Weights of a small GPT-style language model, trained from scratch on English Wikipedia: MLP 768 SwiGLU.
Each number is 500 + 40 x the weight over its row's rms, rounded and kept within 0 to 999. Layers, rows and columns count from 0. Numbers have three digits each. The size before them is the row's rms in percent of the matrix's.

# gate: layer 6 MLP gate, 768x192, rms 0.115, rows 553-583, columns 64-127
# up: layer 6 MLP up, 768x192, rms 0.109, rows 553-583, columns 64-127
# down: layer 6 MLP down (transposed), 768x192, rms 0.107, rows 553-583, columns 64-127
gate553 099:455493532455451508542482475474511547500498488537484407540543481491517494479494475519548418528515516422474396530493439550530560402409382525488454535527459529482494492498523554451542479559509503
up553 101:563558431512456539541424522479500532522517549479507450530440419502511407545563531439534501511535497475422507517504586568520557435579539495506554469465504512470549514470469540543459440527450472
down553 102:524436452457483430509488511537486517500493492559482551505436506457465597426538499512461492439526477543547492473404523493515486629480535508515487471514502470543476521503552451452515547517534523
gate554 101:479495488470528484475526514520505491532480493514567528490549483532460592516488532546442399557533488459424547495492577459558442557548511506517505491457468591458514458467430481562499551491526474
up554 099:488542524497486471510468548518512444555518396505498477449547533499448518523549513528480475467485523463534455536526523525486520537482500465515514441516510448483553533521566430589538513523563541
down554 100:497476539526519531465462404491492514449526539501563452442518450495499532554464430477487590559533512498525495434501492523461550467561488534439537508505458550461446455439526588525487495515500538
gate555 105:491493492537449546463538433545508520506513468511510455544502488546505577468542400496501496562529494406484495471539498499532483514521464448527500451583532428532539532540552541539489536515561480
up555 102:535492534470428440549539565474481442465468530463463499451493496517458450490489458618501549533523463477582568552482584492500522489494381540487511528493409498531504461489591541555506524531522522
down555 102:506481460492482496477475529511515558510493555512559566545457529516458438535482549505438602459561463489465499498490531533518537499461513455450548551587503514475466572419549501482454494462507522
gate556 105:487489490520563486493490505470402481498479453450472486469491521471509530437429544498480529464474453480539475488482438460514512563490444520401521502517544483490472424454501522477474488513513519
up556 105:459552480437537529477513485490473553449583508442513615475499509498517605473464528555470464501505433543502569602484517492604431567503538463464440491499496557486555469494476562571456394450511503
down556 103:563504531531463532434506508485373485575474487542549448467494498453542546504464518502417554436522531492444561518451468522518499546535454492530434565476582512495451533489497485529492432604578491
gate557 096:479448546547390467461493555480479477482512474512586494443541472475489559529460498589401519496481422457559461509467443490434512490498488472448452477455402491498507469484434523525514545538528527
up557 098:465462489526519504538581522543568419454533505516501525493457390520409513500553485493481486505497496557436413492451593505561500481501546482525458468434529479534566456481470542499545497425534500
down557 098:490510447502501495563523488544561455468536540443503587533518481562452521406515515424550489499461552483501574490490632538530485463436618519461468451455458558520513449517486490532520530464471487
gate558 106:471479584459543523515515498409514526435491489449449485532501540480477539486542599520419473578469497422492467494526519488485422536513567529469463500518520424446539420441498572534444511591416536
up558 104:546452486478518561506557560534556496477496432480470486489444477551508477470523525502475426505466548489467530473460447522479526516407547453515476562435491496497490459448478530472491544525487497
down558 104:503455449463517521561463493508486429475489531553550516539561456493505531503502472550576436479508466490521531477583563543519538407474421551520570456537497515465514517538542493548405451502517528
gate559 100:506523542523538535457577556521474509482465473501474502563490476453469525499417553487476438488578491510518506435571465507480443478455593454435511477521459496552478436473556538537540527484456559
up559 096:541470435537437452490469457427491565574454567533451499521554484539521476495527463539503525500514559516419452434505575465598472479532474500507523508538498554427530560463476533450489451533530497
down559 096:497513438513500469423493457460547564487446499532487499492500458557460487496492545505294468475502510505531547481484515467509480359518481511499475460470511487462491445518500522501473524415525541
gate560 099:463527540545453470495476527457505441429548465454428486519476495414447554466501498475427540456483438469480580520476549503511492571494562470464493511528526440551478465457489464466548512539532539
up560 102:520506433536502569494424526460529501505468487454452451484469480489485426426528453463497474502525494511453513451441481534544428544499438502535373528482592543526505473496487489493451472482502470
down560 097:474582573569518492511503450526507506502485438584491540512552493467549516501500487607431502455478567479531496439503490496450451554485469460520529537535446501446431555530493550544464501482516482
gate561 101:489511504548484467487425462533446552562497499546511495448459466512429421486469561452467608478435368528551525509490440519537445522535491466463531460489465443473559505417526552522498501472448511
up561 103:528585503398548573510484507491513545489442402598503463464456477482469480476508539473450510526465515543464540508574472458511528441476497472528475528510429478476545479467505456459517557521529485
down561 102:519496559573516447453519522495434442544492497488483441461486506490514483535506494486552514498486538529456496532466459496546570569516526515444495433544501465544567537421513537439482501535490523
gate562 098:496462546456563489512474473467500484503552510491481472441424530490531496566521522526494502540531452495521493571490487533515444485442512518556519590505546479502452471425559546515514509620476542
up562 098:538419544534520491543498468499490462511509516467523406499461509528501558480471388519450510528536499586461503499540549407493533536519507493474509520504500509441378558516517517495517530498499524
down562 097:510497493511485535444491466495530533517507471551472537481454521546493488614492536452575548552476514577532556596518500495498490397554448450512454576506430530486517464458463447515567513523537523
gate563 093:523438518586551550510593513488450472497468471447472508533496503522471403432523459458462419558520483430475395462493469544535524470568478411471516476510496485459546513471501484471524552523471518
up563 089:519513470531461508518477587498423447470457477475491476452507593463548428490494435468532532509436528573414576502538510572520529462532495481505454478492515539562460436495514494459576506502538511
down563 090:497512514414532468553525552452491509482492490475477492479454538478405556497468439500631484471461421507469502529514564442471458572449507432521512492506505532510540482479524525500586480535472529
gate564 097:497515485499496505468480526504556539460464466536543533524522520476519532485504485517536564559499513501591444454402558533465516481510495488517552523502544502500416467552538490491466520540555429
up564 099:492523518496510545545531505491618480546396487486442506503499556450505515532470557489552515421508410447507511470486534509557503456494478535474483478535547553500487530498498491565517493527462447
down564 099:505491505547500497517566558481523556500532516524550435475516466495537564393524481488474470536476473520442523469551484496495515505454456441474528499463469528463404484549481464513514435512507524
gate565 101:544544557503551511493498548525436505492466476421431427466467581471504495474508533484452474520483457485472407530465425508601434534549529443466524442569529419492449489445495446596473558575511519
up565 096:462516474496538537517514470558579501471500476459561549523542499479449539500454449478423490458427489466446548487512457510519538490451569466461574497566486469488544490435451575522511529476520483
down565 097:483420519527519562534521548528464534525490519506488493427500497506517474455462463483569544499543551512488507504558536501475493537455500525536469516442437565474474491510558455531402497542476475
gate566 102:421510430518505435500400463555437519526520554532521442505471544463518527453510524566464527464496540461494564632489425539478526542492427502495487502426514430470493434549517486517413490535460518
up566 100:475481469545458507525493466506498486496531621588465502472496495550503454491422449454569493525511552510523544568538535500482417550509512530571590486501525493508568461492466523481474420533566524
down566 101:493520479476560446558590506485514519428494468523480506500517497431408506538550468499522459526500434544496454457433426487402463423490484518510471534516428450510483533505538505561530471426547461
gate567 103:528510531507535504489505485486503522501488525503587531542512497452532528467504483544463473541539493526477505481473476383498554480503496528543501502502396483557504398476568529403518536484474607
up567 102:442536528492494462491496451443468501559433506486523450493500527521456600529489543571482471488496535456559474524438486493484521535547445378485464522470520485582485507483520446427484499469477495
down567 104:551457493522516515590515464479509482492531433488511486451437432448542461550442505534545520545439441444479547520480504500506531531465439543483492494482516494500429463514538437533525500523466496
gate568 101:476459464421583406474453497506516541398530435489465507522493496484461530518503560466508559532523404523438514500474509440467520572505443458519481515526514504483498546488440478480482498550502523
up568 104:424511489497563467545523552446480532459519519484477488447533509483509455485451492475537467480462542449538517538430473473416505503489449544528467524441509638490480476524510572469457531452545412
down568 103:446563500438431509457532528524521524514563474397476490504507548528492524431535484552516511460515484448465457475503508510552430559543474487474507528481518492475557552488470521511492484538447619
gate569 097:520470482566430513523502591520477502590519565503511492530509498490495491425540520507476486491537461462510503535480524551527459527566483458447417520524492484506520447563433484495515492496495429
up569 098:520460499534471446534500475420528455565502505477454505465493603490502505526548480549499459411459477534415529494460435492521464450431486566506501603534525441505537488487493530478537542472514459
down569 098:416532556524494507491455446563536488422499518492547505556525483522506495421461518512386488537493490544562457480523459479469504502493483497524589376480443521489474459465524454556427464522481511
gate570 098:478485457530472534491536462541552502513444486508596513518507552482464482475481447493477508459555534474430506526545499520512425500522599485538538466521459492485517529479485470462452531509498521
up570 098:444478521508489560498520499455502547479564454499543518536434514467506458480485452517537553452550459501446563422487470524505505520439529547541471478503500497482489441495496481540458491472531469
down570 100:520484476499465493584496555542473554444488500495545501516484552561508521522507469502622481490467422504485486506518503539459511356546514542468454441526585518495461512534531580536548479475511434
gate571 098:456553521518548554517456464582532511482550564457552444562521407445513526484520488481460474434519471487475471436503515496459457519526489523474473528533485486437568508433505517482469487576484575
up571 104:494443425539507484496540523514525524453482544468517499456494523513505535501524544531481513490505485482468478527515503497577456483547561562479482557490492412500480472523441441440582526501497508
down571 100:499509494509482480464546556563489568560538507568532487437507481527420483451458592560474502495456512539487504563456526493502482519491459509429444479496488515439496484403534487422540453499489459
gate572 093:498485570480528483478510538482420548470371473550514439479500478493470473422556444531498535539541490460514459462391533514541471542477440501538427503503546497505516482581518519465456472518454472
up572 092:504487514513411532503483484509489553583578464502510532408493521520451526502457462490463508495468535430485530515539460538467615516478455513459489503415493384530434507540507529564452502498566531
down572 093:504538479516468441503511474490493488533430507548386507488510500528437487536469481470404496521520491463516479525555498523542557592555479538541494518513441442525395539531490479535437528488480477
gate573 098:527509511452484470469463499572490507576498508438486465507512524515476461441455551443456440502535463457543521496536478477519602493529542484489491448461463477528531489439451460460486533522436484
up573 098:583501509523534513457542448506485461476451528504510474472477519549556440495569495475527561486488562478517547518544523528539546535519431481498480546470508525475541473517501566497455404450497487
down573 099:470561546511504484466539486519556537471508536504564529559555485483484406536478505511580477559599498571551511481568468534495383431521545493508497488558486469505535533528483490482527463516537506
gate574 104:398444558567516501522428520481471572509508461498543461570544499502471523433488513513481550487454534476546449436483502504365533640535508513579453450503492522510373523543535505442473504497488462
up574 103:506498487497538440468532465451489501541484440518452563540523537492449497560541501493505461557571539545578508513480575511455531516487468408483543489464494453431443477520538546478507599519489604
down574 103:507522459520493475523384514447381491527458489508532547482600520493525559444538560521549494470502488476493514421457471458474556425429528447470460464520503534546534532550557472518552431523533453
gate575 100:490497513529545507534446502464521538455468491477506536509554454475498498393484438485515465479488484482480500508487460506546513502506460527498494524436535520499514471475410442545612553537582488
up575 100:461553522518509545500443514439544581537505460507544488434530521562486504521424473462491512510518562524460479515482482487538486559538419507473558487560519519499500457545565491481500437593530430
down575 101:534483494427481464510547526588501444492572501421501468459513495517476541496488532475480455520564535491523506447520518461495569485506534447465519470470495403487491599523553413513513444427505516
gate576 096:515565545523558480488468492506472510459543492528533549469475563430527576432508444549514531484422458448516446506524450418515523483556486459478482445486442439450533469501481526507567490558492474
up576 095:464490543478565448515510433471519515473530538512534447522506458549561483516532513559483519418471508540438582462466546441476504516498487485378472554440523473484517531499521578530526563541480427
down576 098:463432493524521529527505476529545533443562496442446460437493521430544582476501497534613514483481473563505499475554472470469462609523570482475499464469496484483462470558520506521494489514544470
gate577 098:492459455461511491480428470451504476489531487515542489574459547548497540449526494456478395548485556540568428429546482472473465501488468478552514453410511546503460507501435589521530479494466582
up577 103:518447512477499524498598504520501484446552450447558396500548475521583545537474524456489510455509494559504437543474378490473473470481516527510486440457538480440472531499469476556507567488543497
down577 105:526464444431485473503536632467503405510477491482498557458451486512499486571475516488533518513488448520494438491502493483519484495466477523490553493450549446518524519573488496440513590462433562
gate578 104:484456548528512441494519438450519550443518497561515481557443451470565557516539527489364505448510449542460506523435538499514471524500512474523502439493454474562492493465460582531541563500475529
up578 098:496488510462516501487459486437410487429506479507505464460427457475486530494453536510505474463475531534520466421564503493420496489504518556523506449539472595504480517414506542500513455517549493
down578 098:451502449466495455430497521447518539495567479431527468497507570427492483520543512502464499467455465492463619487548494538406496560533461541531470469449483500469492494513515493511528479479524575
gate579 097:549453498469454554495524464507513568548545608535420478512549526461440474471512484439476490534496462424504491494503478474417515531536466498534423504524532469508520467455489466514464522484502450
up579 096:510444531506553536452570484509495516456470473549515528530430419510522456520439509481460558490501541493517500476442485500532485392490531501542464499518517523480485504423566492504525450525512469
down579 096:496509524550532566573456494536495494505533503525573533520530479425470502488473498521476460510402617457478443487398504489513502597533469510486494510571447451514467553507456535508469388539439479
gate580 108:471493519568500410449548468520518492527519472500461570495481465504513434496497437515470521464521559476472534510425568563541496505530460526500487486442501488490455487488521467474465561523501509
up580 099:470404505482527384502539454459507466374509491527429485555504520580467467542517470443476494413417536491487422458511491448501486502499459528523496513469503557513532491485455502424457461537447521
down580 100:503406466538469527574556470491488568507513537504416451488509543544505576495540433456536500439522496507465436516509444453526529471533524546497514463529473554442471536406440445448568491542532530
gate581 091:478581504587560550549465452521511414478537498565507537425480483514459468531524523507464520528475537510489549498521489507513568466527452455512491417522513492381471454503481494530432588544496474
up581 089:449484505475461553531489485485532487513537549476434553498412507504434512488470454447512588545578582493360492498425512511484446439491466484498536524493469433471484481513500489524493509546547559
down581 092:517490454490444554572491601481460528553471523510503503526571493441532506475580536463511449470521439466502486485572466526501488490488495503521568542527399470502561516493552430435556431528454502
gate582 094:480548517475563460493522512505497536497490399462505536422539528576488457499435467542409495513472543452418479446445473561531487511413504464571506525490528453500449523552488526505525588483537518
up582 096:549507479457555479431527542458513498439524529570500506474467531502498554513493435474484469569503468608503506564507517476547466508545461556510481532522544518550442481534475528414526479468473502
down582 099:490482518505477488373519447559502488563494489425515564444512581469513559557455506474402445516571468437551488512491456464453484578495525485455497496487565519470468542517458527515432469548578508
gate583 098:499523543474561478454486460512437483464434513506496544439469461563556494469407552532449541447447453470469433505446513497519548554462507530490606576503476492415511543516513470511484568518502550
up583 098:535436433485507491534466460487422458567503515518521526459489487494478537504487522477541474450465493508510462456536497587485508457549459477431488443444495473443526511471542457494465447487512497
down583 096:429520562483449541491503533528492435475447530473462411524549543582521456503506511505518581575455543461536463489516477507447493483505521545480422440499466537471460470469539461512470500583450484